config = dict(
    vocab_size=1188,
    init='normal',
    init_std_qkv=0.0388,
    init_std_down=0.0,
    lr_mult_o=0.629,
)
Each number is 500 + 50 x the weight over its row's rms, rounded and kept within 0 to 999. Layers, rows and columns count from 0. Numbers have three digits each. The size before them is the row's rms in percent of the matrix's.

# layer 12 MLP gate, 704x256, rms 0.0913, rows 509-542, columns 64-127
105:479507440504570570504510440539512505468439438540509579466537562559687504546490570468492502494585477524576510468479387461506525455454408577479511534449522488411483455551512469570538396441530507
102:519532437535527494598464425501625453506548465513463576433470514529488569487493466532529653507497518386463517504531487571485491560489409524530477437545551549513549525560528581535518576515417550
104:421501405530513550485420607536483496510471484438496446568371486511577422575509531563579505539483413490456513595459520485487598466536469465510544507448480477515564507585418398562484466544535496
098:475479431400502500560576352568468465580471506593473508616398507474551541587499437540482463541472495521463556467389523526474443468460476365477607456509546493503478611417527523483556573500431550
091:462555384481511454536459524530525512422557514531487527540439490571465485436494504439438480604649436421374489469466486495489525483582505524587471543503508485478529527520582622436559489514504470
108:462512403544496399453433521559597424515465469496381488466460507514452482511447521411431483570509473491511497564456474489463511498528480514516487438507423538486470443565426490516560497454515428
103:422518487493434491522470558585525489539545515471452480474546426514538498517506451500494383505578560485553579558496512516472499514520530494450491520445469556529514530554403486527494488530539428
091:574379488626541571444472518544596507507508483595582530474490470458487543524487555505493482516412534463528489580503492438480476455499481539466482484580530438563572512557483569516624536487562505
105:506536395516527496532485481506476488504504527490526431540460462566440594655534499480514477390449461558532572467413538466459512541564560489464429547643514536511467541482512500531511489411406427
099:526523540459503522441459450510535473472434464595400578534347496509549503433502490520568573467463448482403517507519534475556484483475505455483519577504592460505538507447501461577530589481476501
100:480500503562415556433565479562419420458540588489539463510493530578435568542457529480481523466503511484429556460501556461405449492620516542451483631618523458580532467521426512405481426499506494
102:563485504524484521537501419558478491542549359452416559541520412559530519563567417451571529479582476490429532449530508506467488559470497464491562471557484604450602586524482472522582472527462430
098:532471444500480565505463468461471529499516409535494520493435535530477489524532530516525460553517554463444495481476474588529499503572512531473476550554532458472528560452462458556511478511496560
096:516579553511561533490510574515523525471494506502502475579622515428553532533540549592453427541487537501463593470440561429512533572523477583485451437517557501535445557591485497561564507475545530
100:554504535504511509476410435564474481544552531551405508484446526387520524567439487482488446475614549506444528500452543518515459595477440568538523376453491497507466618488496569534545438507531506
102:505534561495502473549546486514415499414524484542530464530550453451590540446607513489513474492576517475390541528464559461501483506447539556450517519458504615415486550560440502474549522596519555
097:535500501437541534473486465541553438475513556517500568516407468597578510551587427461497545520555439485498538551522456439453504485506395487408495476555423483477579580511426458583478506541521428
101:518542425520491453546505572551438499492585428491522504505456552448397591485496598539483517422531470441491484588504514452431501522489388494516418431576529556491452494549418522497554513498567414
104:518557453576508480555522499550530557492451475486439519510584550474569450558518481515540464552523502547451593506530506467460476459603474514504505465518508581481519579526486542499616542465522504
089:651375508541502482456502558566477420565519531521457408403520370516498547547545520467557510627502591459447529425491491520476540506471513513387435485492535522514495485537534500562496383521527531
096:496495459498534513590466435541434396548494472509521418414621452499568561512546552391494507590475491563476449459518529552475533539501513493470493462501423505404445574553490541392451452483587553
094:494478394489458401523516467524460522521424394474428410448503476470462473502501521507513559472509443550443569447467515468438524540612430430527438493538502580512596505505479447508460491511494512
097:477510465573494432518549463475531504560461395485485481449497456563506565522432522477451471504455605491486496592503484520479364534521533475400495481426453610486456541476514495494607548564459546
101:630563475530605407502510518459520488543541440538428491624505547537574497451530529472562490544555515465516520597503452510446462492417462424426461428505454555495504502507630527605515519477527468
101:494512509479627430514367637502460543424464465483425472587550502563545530496529530534503518598538493472431548559511517492457544456510511505410525470416504493569471532433475464545526541496492557
094:558539548495518470494549582549537528578429494502522456512535405517489522486506522479463585522513501522508482524513452537433493410531551581518418509559432467424504544547493525524513383466518494
093:566466472467564503601532413542510467518532546481426481458466541492509525505464555515523439578532489629482497504432503552437457561556363505579437371464530670472479499517486604413497552448490483
107:498345511469522551445501503474544519459468495593449450488525556611531539540476483502464436444593505503478559548402564434542449563490520546473466499523556479456531504420546485567480482413442461
096:487544464557454561496533508464471511511375516536533411556583493484494546495441443542424515529466573605517472476481458499468455578524401505505459542503495501557469540450393489516509536519490506
105:541494477524489543501620401506566514564509511503494572467390451459548548499449554477490536527550559460492534445472465500559476446492444533367553548445501502524523590450534561535456441501594551
102:609473511558604465367532458528588471567472494575411535522421563485563503536557537446436531422488480538565487560355470551449476494531513518538592452549624451548505482523537498461565469514586421
105:529421419572521477608486524489456570527533508515467533510454566479480520461479572483417535505550532461483529517447530505527455462613496498544493397557546565523480508514458592461410475465491488
107:479491542509452513483471478481427475479474472463412471494428524484418479416511532515459485468472416461522458493507501519421601540479538430491503447599444554499463468586400528627503466539544458
100:538551520475604434487488550535475505415429494530437539550512553529551454572501523516626490566612546524496521493511472379488517443477448554480526496478494498546541515426433506462430428540454545
# layer 12 MLP up, 704x256, rms 0.0868, rows 509-541, columns 64-127
105:520420573616512391475465517470526538580459509411442555435543466448492481483485449499487580519519492579526530519498546377514541477478518506439415509494446530492375459497474459507521465422495562
108:420548514437399519508483381371455488447430583445470495505451524505515559575530523512525574461550476647507449535537413477506535453519493445508532493495482470586560513464562517498465523489490508
098:495485498436469456451442499500507491501577472481475530448512489463431484568474497524539432447503625501452506389506498445480586465336625495444458513503455537490491459563515471506480506574598529
107:456577477433485455459537559470500526458461447444588505506477525484458469531506572513597466535544457375430540446474538457511473472395539616519438582463454445491492524518500599549503443524552537
103:509476499538479528523553559562491437582516446443450461521547492450617430513442503487475487564484522571553528415498478520574459478497417491467618500455468591503465495416550463462396451488588545
105:475504510524446473441480527455488423504493509457431599470551503468509522558554457461491488413468533475526523487558428489488562511449441463461475392474516621476440460544499517416451514502443514
101:553583431463433505455475509434466539513439493524515525481503492497486560467539478544508426533440440438457405484426570512477547540512519573480447484501467560494582447550496453424532465672482467
097:510498562444523502532472514528540504498542548576438526496548526444504513511524447516563509478483434410444545493529476516510522495412583524581486405559512465501519444500491525516523533472533447
100:552475489524391549475449571363491524482537536537539572441475526567552553550486484455571573497540474598460530441448469497492444534505499472459415536576505381535557437487461548539462429469479504
100:523488509512549385504470557543572587429521539466457605502441518448515536479487461478609525507443498446480530460581552609582461408550514571485518515524519478455510593474430543506489412517460572
098:472460582545539467413439564478479515465449497426521580588555529486550586533492554520605511478468477437424487565461407468493496496570520442464491445517474438500491555509465465525459496488490299
094:516503538501476471553536423468424487556578409512501470526526447546489476570481440449519486473524443473454439434487475480480534527524468513392483461554501496427613565503485479421511483525477453
101:507536405438491482461489495505511426434486521506525572438403540538492503457583469474521514583431519448517468524551446491521480541461511511496530557552521376613533554415411474481526537450476425
090:519399447517424547461435536491448529579510469543478452407446542415468556465514442471515473482496440458531481595620473577514458527512370419520532489541484555457516493432459495512448440549566459
096:513522558448580483484514463551556514509569432576468574526494626421493500519473481553474505418599484544487506524444579502520431522492466495604562490416527486464523581453521518505553525509477498
105:522507457564424482434532522489471506543564502538502450535499547442381520460463558507475514488499488545487493609521598495513535659480507456477530531457668551483479510470501403463505495493425511
090:531517420534512460528508464455410575537462460476483421461534443484492547559441543519606557512430603482461479466502535549484555482468556489533481468572524455542416466538529537569603398483504544
098:516543526497460434494541392561482570505529474494551469466483538483444480533478473476441490523410479457527442533444436472460488489467501463475499523465513514523450499550455539501482480515445406
102:486542491576499528506491517476536540450476506458483431445549503542565488470465540510461530469406447559513510578512426474409441526447467548557458474472537514480425532455500630434509512503456537
095:566504458564535484471537547507475417521495492563389504477494425539450461536548579496535548535424487578548534428551586591463549515403555429435396471541506398496469425485579461475429519478550582
098:569487561468455480498422547544516579528474420509534534532509474523608493529516477463589461497517415502543528491501495469539525534528530503406516434536485467475435568498575466419439408475522423
092:489505413482525384504603488487564561545517534551463491433442485571526459537424504513524560471521420535538513431557546494492475463571504416525387553511525500454527522531477442473419526566544589
099:469514454374550464530606520543495509553452488470454543538539490533448465465581650548504543381505565439476512514493473502475439491505546481469506477466613476473465472453487565475440508454542512
101:582484466543506494494534545504429497522505504456427536431473437553569546365467518444562462476450503541515508537565408459553468491381480468544577469506416455554500557546622458581461441454474454
102:568525425476507388569497458481447555498498382412517447497511554564500569454499543517429580596492542456541453527560517467521493527548443490548616615545500469436537534423518454418552485544445384
098:462470511439497591450533468494483440462488490530493452418589444480502507519478441585529466483482577421517521472522511495434479457499452547413469577534456500471513490444510457497491541519528461
102:418497505509336526529430524544519498509515508467575449470517470474522416510500538449441478512429571405522515496550389396399473504437550473477542537445418417483537537530447455551565556518499489
105:440486446507394485504478483485432517489409530507507507492458435575495474477589488530450519405535567514460448424483470537571448457458471484472520400429487532528562476461558384514530511562469513
097:427484557560490468462449500472487520559432425476514537416443508500537503538438560424448526555492563510500537429478471388501326492515461504379538519485514513592496526483510553458492552511623483
106:566504575491536467560499466502521523405579468452404525501539519509459504433552461493498563549486498440551614574526474538467470488504570406493541514544471590548483484466450471475487551503522428
097:491584551430491405436488480557481527481541517501488483543514536446412519521510531386561444550475571528537561461467568478591530446484494558469513502456466513493534525487493539551526454408495507
096:449492537441498499416479419525532475431489506461478421542527469495515498639545472404594559453475517504405480508466507485420532553485530540477444579556392500482551483491537451522472533523517554
101:467498424478511424499541511559512396461552401482519526502553448586532475451546576439513423530555457426506561424471543547438570443462524468472452456472510471556518445509579540549509489534462581
# layer 12 MLP down (transposed), 704x256, rms 0.0762, rows 509-541, columns 64-127
104:506459475424552430490572522402539512404496486468558468498488446537510501504622560405579464492483504526438562529552527536498557562469493476497427512545399491482480491497537559384506406453430420
110:589557536522489519489507473478456484449571571469445520433501523542556523382423439457511490520452404499589552514453442597528512491442464479568499566537433489489506437539460430536545466526468517
099:558548519514586407465408511471611431557518449502507558443515586525547541538487515504516594483519541489496573569510492581407509493419425487530514519601527551558448516469479493473467534558475554
102:455503441478556532446455383543494447593471525528505546491484537536537571419491565521506446514436515462512457498449434454517466531567525485420422488459528571412533537481512633435500501482464539
100:462449470562491482554457491516523457468447437470496484490482436532453440479515479445464482568483542570523523480537452450448516423504472562515449540488590519496459528634571585403500493568480461
105:529489486466490432377467425452470434500498524520499541501438528512507408498435569488469458488521469417536542522522484603566505435541465505462534482481593425513492401475525513551525446500595501
100:451499483506420475584483493455499531524473443522574411541570514463484522493427442495587482491505514563550542627475588520559504457392416407472630627453552467539489494582524505503557621471513524
098:475547549506458541484485514530503506504600484431453520487503567572499467449539403427469580416488439537565467521465563544456480598478409483497459472513473566447489483504501510482498497457471498
102:621483634470482551504445509508505503586468524461517492487488542472481494568463522457465521465516474544544450492548471443429530578481516422548474541516534510557460420572455471448439551555446423
100:495529511454529610459462542464482519481459491543466579545572462448490498540489465580466469514602421495526521406505505523429493459543404516530491489507440499431524482547413493437445483493474486
098:447454447529569493493536472416528463514572430435559428566574437475489571462502503471449452536460502466495436559553505537524465465456513613556505557518578524511403519541448554542457441531481486
095:523538499535450507536448467394481514407498533532529517464527549534553414418412505443452500460422437414568337467527430390602504488499510491469487606455501503428468511572510487482444514510508508
098:511475588511470525489480569465488484491507466562585554496421482453486522540502522465475458542457529523478512511388399550496502525498491476461422524529491522431483439502566516463426485436457475
095:507469577417546488502476572486550466564433466491537402572477451431507531454551517515516552414528580468500567541524544648437511524529483387530498508475443530572564478495509542487416500398580440
098:426514516445585568468574520436526425507506472497472542530575497545506512471466531525484555435483516553453298525544442503470535454465601451468525473478480597455564492424500547492484562515499483
102:502596493611581543569497557580580537507531643460530450553435543448527513487409479582471489593452539511544486499544514459490487510555348521446452452513471438494572487514488461516405542463515441
095:455449459515438440522476523546464594561546497491545485419531641552509572478490567561563551476508607472442504574508415449500502461461459467531456451530599518441503426504497489525604496549451512
102:487523480529504484431618550535498547528561413533511466529601544463456452554564380559469541564566519527480359429517541506435568554493457457633440531500526569485502534442501418503490499505523520
102:632587505484436461504478476560476487488541589431540526587542436471467491538571562475519439599504612496554629513440538473503478526478613421428569537524536548532523516480496479555499438479440479
097:538468531496458492594507550489516597442486505485416557542435489582438457431517479573524534489534465541564527536544533609513528456469500511549481467437459446477483452412519556501432587406544518
097:416539504504453544456509474493490524451590537442481534420462453484418495494457494539460512510440464523514453480461502449495510515457414537560424466499522470550446441450593402585525498500547430
096:540513432523416372485558471489507506443504491457459501428520502441574466549576505493487459549539497521494481511526490592439564407475446398431517446467493506452508474506543475504481493487497455
097:474524586587516550416472583523549507510578579531457538514538498461551439577551481538451524492550427458515369471371534532460550462507500547540488438551459468464526462402508400499508502489529503
099:448419527480546510484392492578555485475495448510575490552553583465566480466540444512491515562451445562496396437452518474570515466522486511460467518520465557526459558508486375510492503543558488
104:422540548475525448444487540520511499610481505567558541456494471507546458482473585444496446596460433615449439472376412510461471554464449548471439453596489360452514557554483419506554530398427536
098:436457471550521572638546523480473515492503470559446481481604575484558586480519544512458493550514413435471463472449458572495535498644590519584429467586473356453487532521469546464454456452589436
099:572554425538594479393500507538575479583510544462550490525501500453444590591387548478506581500484477495481519495550577547486506436458508502501430475429429502517475507431484574441586426541665541
107:509486529482506380502470508539507606467557541457607451467481551432552424545519497497443473605498567460425537455591515477492542515443511509527516493416460429533505437498570447492543476519501491
095:586468555464432509520535474446491524509552480408483436458479425570519427545476434494536434460497440547530362429539470474420442502510439464511515497539450454525482460506467417491490560517508588
106:493513421569405437433491458409505451476571466442470538572442480472513531432478495552428510523445443507439453515482474487480525515494483453493505433543423508449568576437528493531547598476485583
099:464468516503568456438499584561544497571427512457529557553527513494485515487461522520511448480592516500513410499517461405464518391573526512536537501476524502465472448480494592438499533461451522
097:439484531572457475530510477452489476535556489513426510554502499489482526488530600461536501509584475492470662549538542459499449558495492520461492463541465537578517514392532604536463367491539465
098:503516526496472505517511448500537517559489565444357537520425553536498438549485566515437567540441454500460395488416511538558550507548476547503462570548536503516586511513499403521542499394508491